config.yaml
hidden_size: 448
norm_place: "pre"
attn_scale: 0.125
parallel_block: true
decay_fraction: 1.0
final_lr_fraction: 0.0
max_seq_len: 512
Each number is 500 + 25 x the weight over the matrix's rms, rounded and kept within 0 to 999. Layers, rows and columns count from 0. Numbers have three digits each.

# up: layer 2 MLP up, 1792x448, rms 0.0613, rows 531-643, columns 168-223
# down: layer 2 MLP down (transposed), 1792x448, rms 0.029, rows 531-642, columns 168-223
up531:467422539508517511443487579468499454487537533510569515447507552538492477509531495501540523531512543474574447513462526418512467515610484460517446474535540481495522530558
down531:486405481542560497523564446501453571541501500474504541574513506458483481534505518443484507498526521462461466537495519496467510434462471520526469544508505575471516538556
up532:521544500522483470498472527519516464529516541523491464495524510473441524502484537496530459475490456548485483488510518473472546492505486538505519493512500514511492491527
down532:533496472485512515451482486503467511504473478462492516501487456465543507503505493532451525499491467493497499513485510561515542546490492460517481522528482488506533509554
up533:511458505459513549499482510534455432511503514492483511506494474496538491548494549433511472512495473488493539523504517515524515513465501493487507545489519507508533498511
down533:490496523468459551517493498498527474474494513516505490501480467508482484534481519513508511474511492492476469480501442500475456561463535491471535541507482466432550490465
up534:499488483512487503497502469492517497493524509494487468489526506514493480490498493521535461476515477486513544480526537506507510508493529521525507501511482510529487491474
down534:497495512513463495522480494505501533497530477505507469490503534533475482498501489518513451479518469519519506487526516482524476483464493494489508519497466545523504502501
up535:502558502468445496520507457505507515472552507444508521493458498466532514490475546485501499470496483516487510511508494468456480500522495504475482559563543483441472505532
down535:491431533505421455506517483479508500454470532451461526521452594548503450474433512473510518522475539478507482487492472511467522479437496513479483484504468544524530592513
up536:551482481508459497508518490501473507555509493511511539491466522491546506525507483513493481503522487498448477537505523458488538494476509490460473481509501445480508532505
down536:504476501501506509502511487467495510577481465499516534472506507489502475473479454493490489477482511498476434517526487465514517509536481539537523537501508470501479512500
up537:504512427503509498452466509507525528554506505519518478507545513508512514527480498492502518526477502498509472535490492497490488505490489532510500501485515456487482514454
down537:472510492485479488499525511516500479497466504509529455506497513499476505481479515501520510517480504446486523498503473542478482485508517492501485491506515512541502499490
up538:531484486503526489453466471504487535522528523471499510514492510514514515528552477469468500514528501471461510589492487559519481456531498523505510497511489511481517480500
down538:496478508515524500486497493499508489520536509528476516480516486506548520478515487465479502519535487498477506529448515557493483547515461533509480476522512517521552528487
up539:511526513484489503518450490519516509518528507517505509522503509502454463509543472514517527506499495519480487515483506513503501496465481502489502529517428523536519469489
down539:495537442497488504514511504531507509525521509530503528477520499474516512471512512533505518519509470515512490470518457508496521519509493475481529469526468501561542494496
up540:549499512491488490515511513483457470452486536562472509508510476487512531410476450497518539521508476507476503465475524483501504562523445529453505502518478561529500451542
down540:495476517494504501519543481511489536467534488511503521493497520500537485491499508489508437509492532540483517509492496487476514484544512523500499536523500497556482540470
up541:515476447477521455506497498509494463524505477491481475525501482508476500513499550520531487488453508519471484494535538505503470490492484495486504492493485500520515547494
down541:538481475495507520522471508459502524466472493498498479528470486513488517490452504495457499480505510518491508471488517552479471450483530484527512499482504478479517495536
up542:501486500525465496539496463473542517505496493539499474474449504504511523519501516501462519505497507535495522480478493457484501528495471476480517509520512535479511473483
down542:488509491506459522517508485503512495497511501539496478505471508492489520510486505517484505516520491499476483512506491484488514523497479492531501506515511490484468498516
up543:492517486501479489498481532513484509517499490510506534487474500500505487507519466506542489493536478518518460503508478453452476496523522512498473467520479491469512524512
down543:502511496511495490511471475456512520506480455531516512518500489519465509475476469458505513471526516503466445472524510435502479477546513521512502494482487500499483518483
up544:435550469484500469495509526532469540524529504489465537474525511484489539491522528520502477505458495547521512504524493471502485470528503539510446532508556483442460511457
down544:488509508497479456436506491477482560489466478524501496510507494503474497464518502520513521499529514547517515530470488474537506454522511551500469553501515493447494534451
up545:497498484432462497498503469494473467493513508523496459479525501518477476532513492460523498472531502505501496528520510477488514479477488495478492546497527468501456489488
down545:488480504485470501501501488506469536526460494513486527466528493548494487526483480502514483451479481525485516546500508533490494481523495507498538584455511497555500458453
up546:479523509490489496502489492475437468507520436518514521483499539464491454486508473521484517502528501520508499480483480493478476494513505481506483490473494520545496469500
down546:493488493504513483511525485449487507518514464500490509516508523466528477461494476509501504494506511505491483504467436482481496488500476484478481502477493531527463497500
up547:476480520481539571520465488532496560465451545521530534508528479490546543516497460496465515464445471456436469584501514529498534556493488520506488536480487459476513533530
down547:515507490502512480496525515455481498513542473547511451526469507518473451455493531518505494478485534519536509492495520495517490443526490473499494466500525524514526479504
up548:553513476507554501477493468478523524482457505523488486518486445544468523480509544511474486498488487477442486488527464537471481451544479513570537467468512490500476519549
down548:523474482508502558492482526449526491514520485491462523482483494456502455455498495544491483448519520524498537517490507477486520501523510570507477513532481497487486514514
up549:496519520483526509539460510476515534536497511466584511489481450486475459498515519508468500544487528483495502475435481492488487511491505469506487503510482466543461462520
down549:506502440459463491502504456516520454500470554471507524443481521536519514500491511511508519500523513477518497551499500478529492469506470494510487474530499483465526532502
up550:527514504445504478497492507492465507479504505523512476482521513512450477479535469483501480498494518481490517489498523479530483483485510471517513522484511475502463500504
down550:539497506480505487493477496518454512488486504526536504492493514518502499478533477470493485498452483472512502480530510503523488485497488466507518519500513496506482488503
up551:467466488575460497528501497441480465552548471529533510524542499475503520524447497562506510478519470473463522504510489510542514500516509543488480517467521530494489478494
down551:471535490474454521529478477453495525486495522481527483496547491539527530501512519444514491492488567483523422518512485491508484466516495525509493504519489522465533506522
up552:497487560486511516530464537509521500510492472535474490510511503520488513464508527464557501502479520526493512502493490461471550513483489496490439507529512485459517548500
down552:480497557511503436533485539542524526472473516501490481519538502509506511523500428552497493487494535516505480456487513531489561532468505463508437451539508482464501510503
up553:534511525520489473535498507472513488477491493496493514511471514508507539535543517540558508543528513439499441516504543505485484474500483506486488513522482468472524494479
down553:495471508540498517558477434539537497495531500481459509499503495520487503531527495502529479489499460516519485467499508451506541516520514530516541502530457506490516530453
up554:491422500451441528503472517468491477520579475491509478496539469569477481503457561477474508519520549489494484539489517493473542471524444454459496507472505538517513436448
down554:473493536533517454504447484503527496559491460440522502520475451519546479465529497443467471459496517483508496508546493446511483497511511438527450512506507523513540510524
up555:484527532500538489514489489506522501501496482464526457490507505512515506519502534500469456484495494533485491505461490500500452502487515483475492495553477515499490512496
down555:494516512483541492476497471502495515491509488487500482499509519502505506516497511531489460500477480531497463492481509471501460513499514478516511509506482525514535520479
up556:492489509480468491551518515462478478525483551500461454481481505536520498493534496502532496499545502483482524511495501490494496478495499500503513506515487509512500543485
down556:491468479494501527531522515490488523516499522489496490481498479539508498473532481520518491504492513514476506516502503504483457465484548479469491473510510516496492520502
up557:532514555509485496477510499537505439507521488558494491509479513455485514502491561505498504501475493545529489474506567498520466466515501506516500461526489511456457504541
down557:469490497560517536460453477476490473501527497497451493477477471502494488451540464456533517498482517482480521509515459444527504499510518484535479504524483546506521479524
up558:484573455503451519527476499524510514518484546516483508479519523544498531481491471551511524504493530500486465437495544509479517475488526437522490501549517489514543479461
down558:494457512479511530507499500530474491485483497474532516528489456535526474444462512540547522497514519458540498493517426509520489516516492533498492521519486506513489467476
up559:504513502489490494511501513498495503492484502501501479489484506482518491504525527497491508501499493507482500511503504493459509499466496511479452493497504502501504482479
down559:498516503475509481491491508483503508518457489493506470491491517488514462493524513489492481511488487498518495481496473488474519493476498508475461494515505514508511496490
up560:504533524492473511511457497523491495503492504504508509478491448504465521504436513476521538502495464478486526475508513472482514514511498473552499469487489469493512490488
down560:493448476467480513505507491494517492522505509505487500496565506497521501486533510476514496451484476488493539505491466456499461552489552488459475434524492470474512482479
up561:481495496525517514484498509451558515478462474500500538502477525513542467529493505468474493540476495480489445510480496507529491490516503480505489456455486566520482490516
down561:477511498483500491508502461528482469498507513491504458507491529474467504463486468512527519471520490517476550498520502502482463491503515514571507489488498454407479478464
up562:536455537488512486520516493494480493498490534492506498478505533520474488501474497467503521495509498480528482483510520541453486468488504476461478503527493515506532521527
down562:512473517492475519478511491498536513442511490476476471519492508503486479512525506461499509526533480510490473480513478526480506542508482530485476498489512498478500504500
up563:535511449516543538472444495468496540513513547506514475542507504520489520518496504474475559543469492502542547514464497493507509493547450536506497515460533492537442476473
down563:518514557470483479517530471533510533485446493510509497505518493505530517449566499547528494505524525504502504476493480458486526474481501507519514480509495472494554527498
up564:527530523445511505494488509479475522488524489500523445486483481460523474484501524489486493503511550541506493482517485558527470521558505492515507448531474504484492470483
down564:517463514470509511503499479490495468490490526490484482478499490536487468512484480480523549543516453506473482527493504540462504502488513522511498525516484485525495501513
up565:536477463523522532515474476525473516544507481466485525489460496484509483521513512523507491518491490465488492498507485513479476520487496526544527505494469505527506501499
down565:549510481521538512531482468532490525516518482475525512496452509494466490502499488488500523525505478490520493520495500523513506516532515494517518473501524508516506510505
up566:473500498476514484480470517520509461464505491509476510485490478480532515520488506519505496456504500517481486467503494485484508515504486517489550483523500515495539486478
down566:483492520511544516505521512514482519465522471523482457505478528472498460498490506504461509513479485478528439483484460530482548519482486504479520496511483500503479487538
up567:503512498490502518519497480506461466519493525529509500492495519492502481482520468518500515485485478493486510491505471504502523526504504513471515474477530496528513503503
down567:497504469498505490487489480498468466519505520521489507467525503486498486442507501498471512492494487504508512507497464455522498506508484495491515483498555485508500486510
up568:534532546490504476462488512444529476517453496510509497454493520470494479531523507507523489482508477525533497497475513525472467488498447446515454499505490543535495472519
down568:470555494479510520462535542498525474492474512492501495511506505483516547548488491514533478508513489512504463487497453511517476497490487477509484507481497499472485495517
up569:500545535500475488488473469519509524495521517495481479499482526493488503505522500480491516477502473519480489514491469530475489528539517494482495519476518456493475492488
down569:486503520504470481518501464502531500507517494498479495488498532523519492496483517501499507478499497503474492506487478513511478519512522495470496544525501456507485496532
up570:513511544518515481517491494527495534526529516524531508476521479539525489479452511436501486534496505454460467488448531533509517493489440526505478493502517477511513494526
down570:449494499507473521525508512478491484499504481486473481534488493483507540513523505515455509484481538546511570537498471441490506464490510460499514507533482484524464522531
up571:441459461533466507487492453483475522532505493476510526541496548472491501515492536497501478471511484471484498572496484507502520520461475532537469500467490494508482472462
down571:522532486466541486476484501491494466482520532525522479502530475520498500490525535488488504511506474492503494470513500533475481465519486499520502495524552560484540551526
up572:445494517479491501506483528500496503480504515527542522497536509481498491492535488498502481528458481481502484491487428526487487520499517548488514482542464469514480473477
down572:544505522539507508529515510507529489545474522474532475514480444516473499497492520451474529506485513517529466482531482539488508471480513544514474510435541440468528509521
up573:481496491532537530553466525520511518522492468528524493521456499475512497488505510528538496479507495475506542487510536476468459528528492470457507496501522466495524501530
down573:514488482497498520509503546538507482489458490481521489463489501507489511493484480494486492513480490518494516521482525479514487489512483504498505491523480526530527509504
up574:446507571516516537497495493542523488451513500477527459523499475481502549511532516502515489522507441472507537490509505480464534483490516469501528481480490517487519435491
down574:518467445534552505494484448486462503491536455542441517466495470502505505515471496484494497501501497492504459518443504479492439537498497507541487444476484508515501455487
up575:485471476531517491558518505516483471476481504479504459495496509473511487528498481508499534447518504495513520495506523473503515481484457496508528512499517485500473500489
down575:502502465522516457496517555523478452486465511504470488513504538538552524532526492514507481461490484478504483442505489481525504537444445500491484527493504512470485509509
up576:490524575519483504511528435460523495505521491542508491505514464472501541495469455526456486479478499505508476519495524481495479535493448462438473461447508551509528429460
down576:545502537597493446542536505477504503465528536521473527531533485516536487547480506479440511511518499515488446468534490516512490530507462462507465493463526468436552541500
up577:467532534502499487532533502512503461488477522456469538483520478526509466488519494484516543496474485524511497512501527473529476492508488522507532469483505513506536527462
down577:438504520550526527525515494518536510505521489482466469470531478566491475473467519466505522481523513490502514459472546519478445504502473455475570475481512538443560535467
up578:525510532515502492481527502486494489484482455513487512501454516508472486515519523466526494490491501467499530524516523476480450568469493525473493508518524516521495518506
down578:498460496541476501467550483501504524502534491489475491530492487495509521499506484559487455529514482490539562486517546514501514489493531528498516486548497508503519497487
up579:481463476509482510499502498506501498539461472534467502511492498508489497538547512512535500473498481493481512458458498514499480491524493532501494493518482512503522492513
down579:520468475517473478500502523506509510486515503520464522507512480486519506540505532483508473516494527497449503437506491491506473495522497497494501493458498500491431480529
up580:509436498508493523537529474504524499526530448505483517497503460506490470511483472459499500488491515572475532478488501466516486516493499522497490487522499478488479575483
down580:506528477463513532480531499504499534483483552508500479503481459510500519488491454469502486500465524518503508484494517474467540499529517519454510539520484527429482527473
up581:529463540509444513479474484503514484499536522480488482506474459476527484525495499558505529532490512484471500502479502474524506502520533452502466498497498548508498488463
down581:505480464525473491507497506500502486443500498456486478476476507491537516466492484480496497486479558556514531473506535517529469500466498453463471543507498522480475483505
up582:532513475476509498490513461432497525511509495511545500484465525473482482480517477476495553508491495504491513490504532485562493534489475522518488474479512545487515478491
down582:518477465520505488528496479494481543476488472489503544524506509489478523512490439478494498465510499520541527465544479453499469562463502499493449522492514504495517491546
up583:476511486520496503465475527511517509489490563483527496436545500523513457492532514523512510513504537485489499474470506465459470510509492516447487507544517450460486494467
down583:491497487490495479465491546511475537482509513476524471476482485484501475496511492504467503523513525503535503479452521509500474484510532510476508529522506476483498466509
up584:476417503537526503512480539490506505459532506463526504519470510520551478507491557475464468535494541495464481572460504523498514518501505477573482496492484450475514522484
down584:510518470529448488531483457519464463449506517409459471502500492504475515479457527474461473517496527501481512491472472516512521518487480481502478488512488483457521509532
up585:497490502515472434494522545443492469529501497540483530539482548476462492485525501513469491493467508492513538499478533516474496505546487549491480506508543487522544477507
down585:527550498540505464527464481504447506515474499515497531492480522493499513503454455477480513469498488497484472510492512505493480484502481500468493535478473508510501519496
up586:499523491517496492469501496487499470495496499513520474443519520489530494515496483487494498509500486497529507524523529505442511492516537505492535494510492467506485463489
down586:497500492504480524506505514495514487500532492485498477502519542447511470513499489485516528487501506525533479507503458468498510487473555527461499495523484485510495531501
up587:525546529495525535478520540481505513464542494509482517544565470525488471530521526507474537509464493495472491478496526505531513506497573542509464520483510499493512551505
down587:535529498465550496478504511523498527501513466523509488513517508544518510516555496503494457516520476514470478505507512521521479514434499502512501502521491505427466507480
up588:466511571493521543515462470501506477473506482504515470483443496453519527515503552491517486479471484520493496516558478494482490524547515506499523494492487543504464476516
down588:502489521475465492469450464482500559533454506503480496474529497470507491547505522479465543472512531506516458507481487533513513510498524530502523528460447505507518503469
up589:513552486507499491508468489516494542541453530527475475471519501516479483497506502486530500499511502477467505513511467492516534493459495502519512499480494494502501520510
down589:506530521532489489521486495510494533527468522556489519467485466539485499504500464469513534480524549508485499532531489482539517498490542527490517482538497519482493512459
up590:488520476477507458486521506469500487504495494489481522424500534527459503482527484479518521536508510485517475565501509465529527485491498508495541486532464510499492474488
down590:518530501492553479474515524466506504531430546479482534483522493492499498504539556509512516471541475500529488477504542509512522482486534498534516513487466546478506524482
up591:522540473531482472515534519528467470520506519572487511533483525528456510469508482555479517501489528502533449486542520538485496465528471521516485497462514550487541512491
down591:474510458500488458527508568552429479516547512493590499513576512521551505452492519485467470481556530555504477434483506517512539512488494513461493527527566515494533493576
up592:525523497501479476500519516510479502514515473486541444522479501517500515504523520515509541512467477510516511497516502447504476470471498495499476476509485513502481481489
down592:501493514522513486503508527482460476521507478482541494500521500480499465501503484485472477499488486499494503482492501489480489493481482501497510485526468505496465520496
up593:513513510459512503500504484479535527509506501512515476469544451511495463503523484510489465496537496474505530518499502516484522514530462479457469465484511468510497495515
down593:522507511479478466474478499481525490531494488498502547498500455511489516506520486507494462511500492493497509499556513498508516499505477504518500488528504484516508510489
up594:533500508466483453490473521489501515507484495482522519479491529500483499508514531521471500501501495512524519515500506506498523481513510471459503486544474527506563485484
down594:513490493487463504472497530475484506490465487504506483504440505506491500499505522536504484533541522496489487505545448489508523482524497499470514486521494504506491487504
up595:516480498497490483513504518480520513518503489533494525514523494496495511511508499512485483484488528526519516533496506522498470463484514494505526497464493512538508512505
down595:512519511512477500504480571486516460510519433535491512504539483502527487531502462500512490500490513517510538512482510525473511463464530463522486483467509525528499521497
up596:504544517483480493503525481471518503488484471538493500507463465478475510526558493511493529473483492505506466436506556523540491459544483526497472512482478526521467580465
down596:469532552475456487521506489511520486479506470540534489491466502506482518496531519492509476478513506494496471452475532491558479461501497513494510515500529514491499560481
up597:536497496496495494533485514457478509500512496522527509491471476496461503482505457502538532526490499524462491507515546510515454483528475437488525527508490513501485498497
down597:507545481513478558528526490533495510483480489517529483479505502465521485537513488496500507497531511533519506475477501490493506515458485543520517490508500450539514496468
up598:477473475504485511491473523477471436482499477503505503489451498492484486480498504501471515488508539507474526511503479469474503510483461486515497465515516490501507531494
down598:503502482532504449516514497498508509479489476527539528559463474510508535465506487485507499555489507503504513511520514491512517463518523482546513466541496477500484550524
up599:490526490539471487485482496487469465497516522510452505462449544521497473494522483510508513518512471494491498521465534430514447455503472503461486453518470525497514513484
down599:502544455543480480544522505491471498454461469516516503571486516513505504489436453489493524522478508525496492509455518457472517459515462490516480494502462478473496524481
up600:537562491562469477461517515450562506502486546489480530528529467474449497536515511458495468541478522509479477490460505498501480490516495537502486538495487509492500569457
down600:477473550468478489479506425529563458462507505562437474490492535456506478541508501483505498467505499520486474477449496532529498520495509500492503498475499495519543511537
up601:513494555468511506473495500474480500493527485556551483530493491521492512501509477490489470464493524495494500509512508487488520496497476511486500508486459472502482497487
down601:526513513493497531526501492495485526483517498541511533503488469522497502517481522478483448461492516507500515488554485503489511502520480505502486504494526478552524493479
up602:500527499488507494465584523486496498467528481519480571493452547511485518464489463482492495524514516467496506509515505516490541502502473494540515522509508547526451494509
down602:461521428526513580525453513513493454535517518456549472545520454512524468535522485521553526464486556490505508487514479496531480544492529515487508491473485479464518494457
up603:507481550504530489521518505501550533509497506528496466518499468488508536489492521512511510477490472517503493514480503498510474519507442501465504553510556512501509500525
down603:514514481523519519465517459499534493487507494526487479456511534514493479477509528536532500494517476489493482539514520503496499473493448494458465560515533517504490491487
up604:511503545504517466489497479518480479507465503501523524513491474490473518497513504484486482475443503496479510488470527502473497553510481516512484524494505505488508510498
down604:480516500549491513530523515469521531486488504503466517516484455497510516509492495546498513482520508503509521476494502502524477515522489498479497506527483469498522453482
up605:504510487492510489537473496531494480490504527554495493450557491516563504524500406513458482502505524471467488498514515467506512529461465499479457508509519523499494514463
down605:528524490524509494445481508465462498528490511512531512492456514469499487491504474503509482474519523469509532416538440480494483484544499490518502510455497496506510491521
up606:452519532478512483498483483525506485439557514484449475518502485477515485482463508507544504513514465497489500517510512573548532496477532512533509589503577474499477508495
down606:497487473538497535490442491489505505507490512497555539535477513494504482491524493495474478481518515469496522466475517486445499516461507480478506478455489519511521484480
up607:476555495455525523475514475494518519485510520534524486502519507481516516513494526480512463458480462543481549508587506445471512485470513477503482486504530504462504525454
down607:506484502531514493458514460525523509464533501483489511470473528496514531530529532524509468424499456539479533505505491483527500469553513498491516477488544508521453522489
up608:497482497478485493534539469494443445518513435511476534563505475458467477536458458466509482482473569487485478533498485478521474545480516508463517478499462560463484533459
down608:549469510505473532545500455540457461518480429495507481527501448502511473502494480482501517510504556508484477568553516507490501549521499537493494494470472508450510521516
up609:446494476550467507501487551476537426496527483553489578559441532489530526524448507527510523495427479516538449559560507483449449498512534461451506471457448556487517528447
down609:427504476509503539548529514519513471538501532459493421456536463502462480499514429460432454523493575535516479500455498506470488478545426471532477498506464523482543499462
up610:471497449482484530483497477473515507506522518435536505489495497500529495474469524510485493503500519530481492533491512519512499513505495532497497499481531461519494464505
down610:527503502472529528503469499522461503494485498534486472481557500464505506472471495541507486525492531487540508513515471556494514505453527474507476514530490491472517519502
up611:509490513476523542514531511484459461484505513507503475524498498494506482524496528489506472481498538467494491494520485493553505512535505540477498494531458539502503501523
down611:481484523526486515558472507510480483526482540501494528508502486471524513506529509518505493470495499477492457518487479471532487499501470491478543484525490498491472464501
up612:552512482507466501527458491524491495476514516501464497524528476544466492548493502497515475459530561488516526487502500509457528511547499489511491530494493525472510464487
down612:524494534507501512521518518491522497511488464481535476508472561475534487460501484515514516503477479475475487505542531474527459479490508506480507514542508460510505497500
up613:505525523468501482472468488486494516539502516540508455494497482510488467477518501465510506502484482521482493502494497545502514485504509526485511510535465506499523531489
down613:533499480474504493479480481486495484541512497504522489491478464525456509502469484463465496475494497500509529465493485536489522491466513490507547486541468567496506553488
up614:532519520481510514513525492518502486510487489486538515510486472492509511477523467518476452509478500495492498523480506462466469514533525484488505505511478470522489500487
down614:485500534500481516492527489512492511517502487508483507499492495535480492454496462517487488517491479546488478489493522452493524474493520529488514490500491479497509510458
up615:515492512513535496452524570516477525473471456504514496469478500497513472476499498521485486484498495486488543524516501541508540512489519536485526507521483512497504494479
down615:512514507463466519507485456472533501491528513496499481486513484511508516505491550484516507515532492507506519542477479468503526481518484485505453503498494485475521484517
up616:507531494502581455505500448474465508509499519509539468504520533482511495492554512527528501474501485451532470499516492507496487473519469539501490502482526494525526476505
down616:489500504484544484455446527540499525526510505469485485543548501458499512508505471516522525493550452486476512501549442530471479495508505529473521505484504466545503469517
up617:482484493475504487507523482511483516499485536504517508507460497485505471501488474492492473491456490482520490476460488527502494517513467511548478461517490514507509463524
down617:486490474489519485555518479472505523488494486518491494498511512470515520479485479487477524463488503475533513513449504471488471494520534506458479505500478507457465491531
up618:473493499469515509500481486490467500502531509481491472514495529522485494498487508478471522493519500518471493520498500518505516499531505492510504519494534505504513491513
down618:492458496457498495524464517496495475512495509495496479489488512525485487505510488453484532497531520510474499518507510504481508486536518521506487519497507490499506489519
up619:501524463524496510513492498509500493543463502553451504471537508482477503526500459510511509489502530502531490471477547502515479504530514491488486520454493507473531502495
down619:540555490492500474531534503491516464527537500473438508493501508507490500454490558518510488539495426518531490506494507464461520570509494472514536478506478491527514514490
up620:450508575486555519487494467503488465505494487500523522508473508412498570550497490521533464480469484481450517469552511472512458509515506504519471485512447570538479517470
down620:488537506510497509510504483509478525544479471529504545534484530504502467514452504495541496485499497469500508453561481476535510434506504484547473540514482551501547509508
up621:515542497517452478512454511476523497470481504520482494528517499488492508495486486513476505491515494498471494456444507466492521478489498476543504499509491530516481495474
down621:510529487549500465504457524481505517463525481484500499541532539481479461541494468506492504508518515544490501460465479439505474534471503451520543492484524533506473515492
up622:506507539501501516482514459508505527496516469527527515543486530478517508478535514485518487532529503513509487492530486474485511473496499511471489484495478483488497538474
down622:527477507500512500453480495514488516492518500527514538522478495465497503492483464488495497524493466497511489448503449493502516488471502537485516476501442508491472532479
up623:473493491510487507457478485526547526558510514512545509516524562521484516531533559537500532539477525460484452506442549484496418570547445512527471505553517487493515561526
down623:521603565530504503463556471554422470494455532459409504506464439469509482537507470479474531512503477501472516482504519546512494516489528488467500454506460475500501490459
up624:452470485548531445532534507549499503474512509493449487533512526502456489508528493532520456523547487547526491545547534507535435513461454559447455496482579539438465505443
down624:461510509522493505480498481564434491431443491547499498472427552536525537464488511533553548517536543517520495580525508513580457443528531521507450507459527545506500542489
up625:529502528492512524520445520490510466474459508517519497493503474546530508515525515522482486496492451571483512488515531530508522471518489469481520441478517492464432511484
down625:554443503488508515510489528514494434484491480513500459512506509536514505516537491517494499530506481524538535490536519534493491470488510508486519495493556496509433533501
up626:465531486506486480487502512486547507508469489479480506495516521508491489521543491486534440525512501474490521484473476500494534508544500521489509495500504509519487481452
down626:488466459511506557493494512505506523470495528474499501485514475489499493509511488442468520464520480527494472487503518461507492509511519463483451478505495462474537465507
up627:497481525459488501474495513524518489503500505502524491488480498519490477475527536514467456517478501468488486483486536516544498481479496517533506467534486496520518518519
down627:485516481481509505492500511500514487506501511508482511521490507503480480468495515515489507504499502511465493485514509517525500484508487485476522487507491499491476478494
up628:471503461486493496507548489500506473553487528468460533535500502518494525509494473512511495520498512500491466533502516528499500461512500495467495483484534537487486448466
down628:465515495498476479536512573454516530488497518492503512511480520493523495458489519493450528521462539486479495477499548525540500495497494491471521508460510522443484499509
up629:501499529520445467495522521500506468531448456548494531532451544484479508511497447491527470519510478476487497529514507510538523481506509508498522507531460502498574508554
down629:482518541524465514488474478516519502482469494486519516515469539490510518533508472534490462523489473499521471506501522443517486468513493480560541462507484460508524542478
up630:494507504476555516476495524499484478483529453488497539520513529485512525533447479469514491528489480518520546515506497495487516538495499464510508478483481546528509448497
down630:505495510518478495504514513524532484517505510518529473469504486497515463452523522536523482447508501506499470494501503527499534466480513541482498505478504482480510496519
up631:499519516550529536490521490537463578530456513507528458477472500493560507523518506466524480465484490480500511477521489530499499490480496530492496503543493480490501536506
down631:501492510505499518429534515501470525515478531507531485505493492503503501531492521531529515495496475532494506462508515500514513550511547502464492533469540517502463493475
up632:499537532492555480482510567453506519518522505509491514501460516507527450483480474467464494502474532426531507493508499494520485529541502478518489460561527491496466492508
down632:493480490471498518483469506517463475545516519502481540502557500482513508501509494464495491496476486466478492528521462480519517463517526489504479512498491515509499532490
up633:551490529519472484515514484473520474478506498489505508509464467545503484510492517530501535489510499545472502499526529508513544493524487479501478512529474575464507526508
down633:497462478564563501495537520492463481469488509468482489579474505497484464513487495503427501511490516471496538518461511546536519481544465518505492532515524491490488496495
up634:485473504493536492483500544475497528487488509527519498501493487503502478506469495504518502509523547505498533495555497449506502457519488502506529521475499474492472491503
down634:518464532509520489511534518490472532499497496516455494508466489479500494474492473493516527515512547488494500458512539463485512489491499478488550533510458468524499494505
up635:534523545497482527491477509461478502508523530532496477518548540556483499516523510500517500495502486515494520496504527556503503490498512506529506520462525497508518489507
down635:503473523497475477490481494504462516536529480543490483515500493520520514512561496524516508485536501533490520526500534572498498503497472455535525496494525462470531494510
up636:489466444465489550503537535506579474550491522443548498493483457550456515492505489536560485503520556493561553482455513537519535511551524525504474475465548519504497462485
down636:553490451525509510518489493494414478506532505451511482507449545531502537446463490500501513481451547509512502514462555555439476484526534506545490508448499477526472426510
up637:492522497545479477550531508477494440468501486489504477451498486505492493498492505547499444491461501518529479537539501470493506493585487515475458449506534474473490495498
down637:548504498538504497476473511525546528533525455475561541504532453473505534472496481496470521506492488541500524543482496484486441542489508470559484503479464486495532496513
up638:515548507483488511515503507501492499493485493481489481507480510464483499503497470504487520498499459506479523496494530488481518507485477506485503486508508501509525469520
down638:525548502487481487507474509474508494501478484501523473492472546474524490496485472458499507509496500503494506486499488501477509523482460480503500495501506514490548499513
up639:481501511501512489470518492525489502500455488500466522495486496541496461492530473480485516514512489489498525502508527518507515522504490484495543500500510507503517485514
down639:490511516505494504512509518492506497497472539517513511496514468507494516502476480509500457514519536471514514486531491499480492527484528501518501510484489508498521531507
up640:491464466500477511500489470460486468484495534495566454515504454469472476515519566484470522528508477524461457462486506532528430494511465516532525496453479513495514490489
down640:502496491491501509532524482483493483538458490481535489480535536519503497507461489471521471517454524498511524481494541514479523511487476511531477472491505539471529516522
up641:522473536479487454490485450472502474521509464458482465492499463474497506498479495487498482501488516530491498508493487458507478494538495477477499484530502526516488471518
down641:547471518479464514506557476479467524524491453495500487507509495496473480483515490529517480466489526456531475540460495496467488509539511475583501506525541439498489489599
up642:498548506477546461463464505501510501502512482487546483507487485483496501524510535514516486471520506493478463520499504474494493513479496497477497494457479504526489498480
down642:495496518494546480518500484525478504516453492470545507467519448458493513503501518442466504481490466501475488507497498522529489488482522493508486521467484470520491483475
up643:470486514517499510507502480540491505531530475502513527455483462474506490555475500472490529475523548453517526523519491467507465507484478503490503476482504514460491480507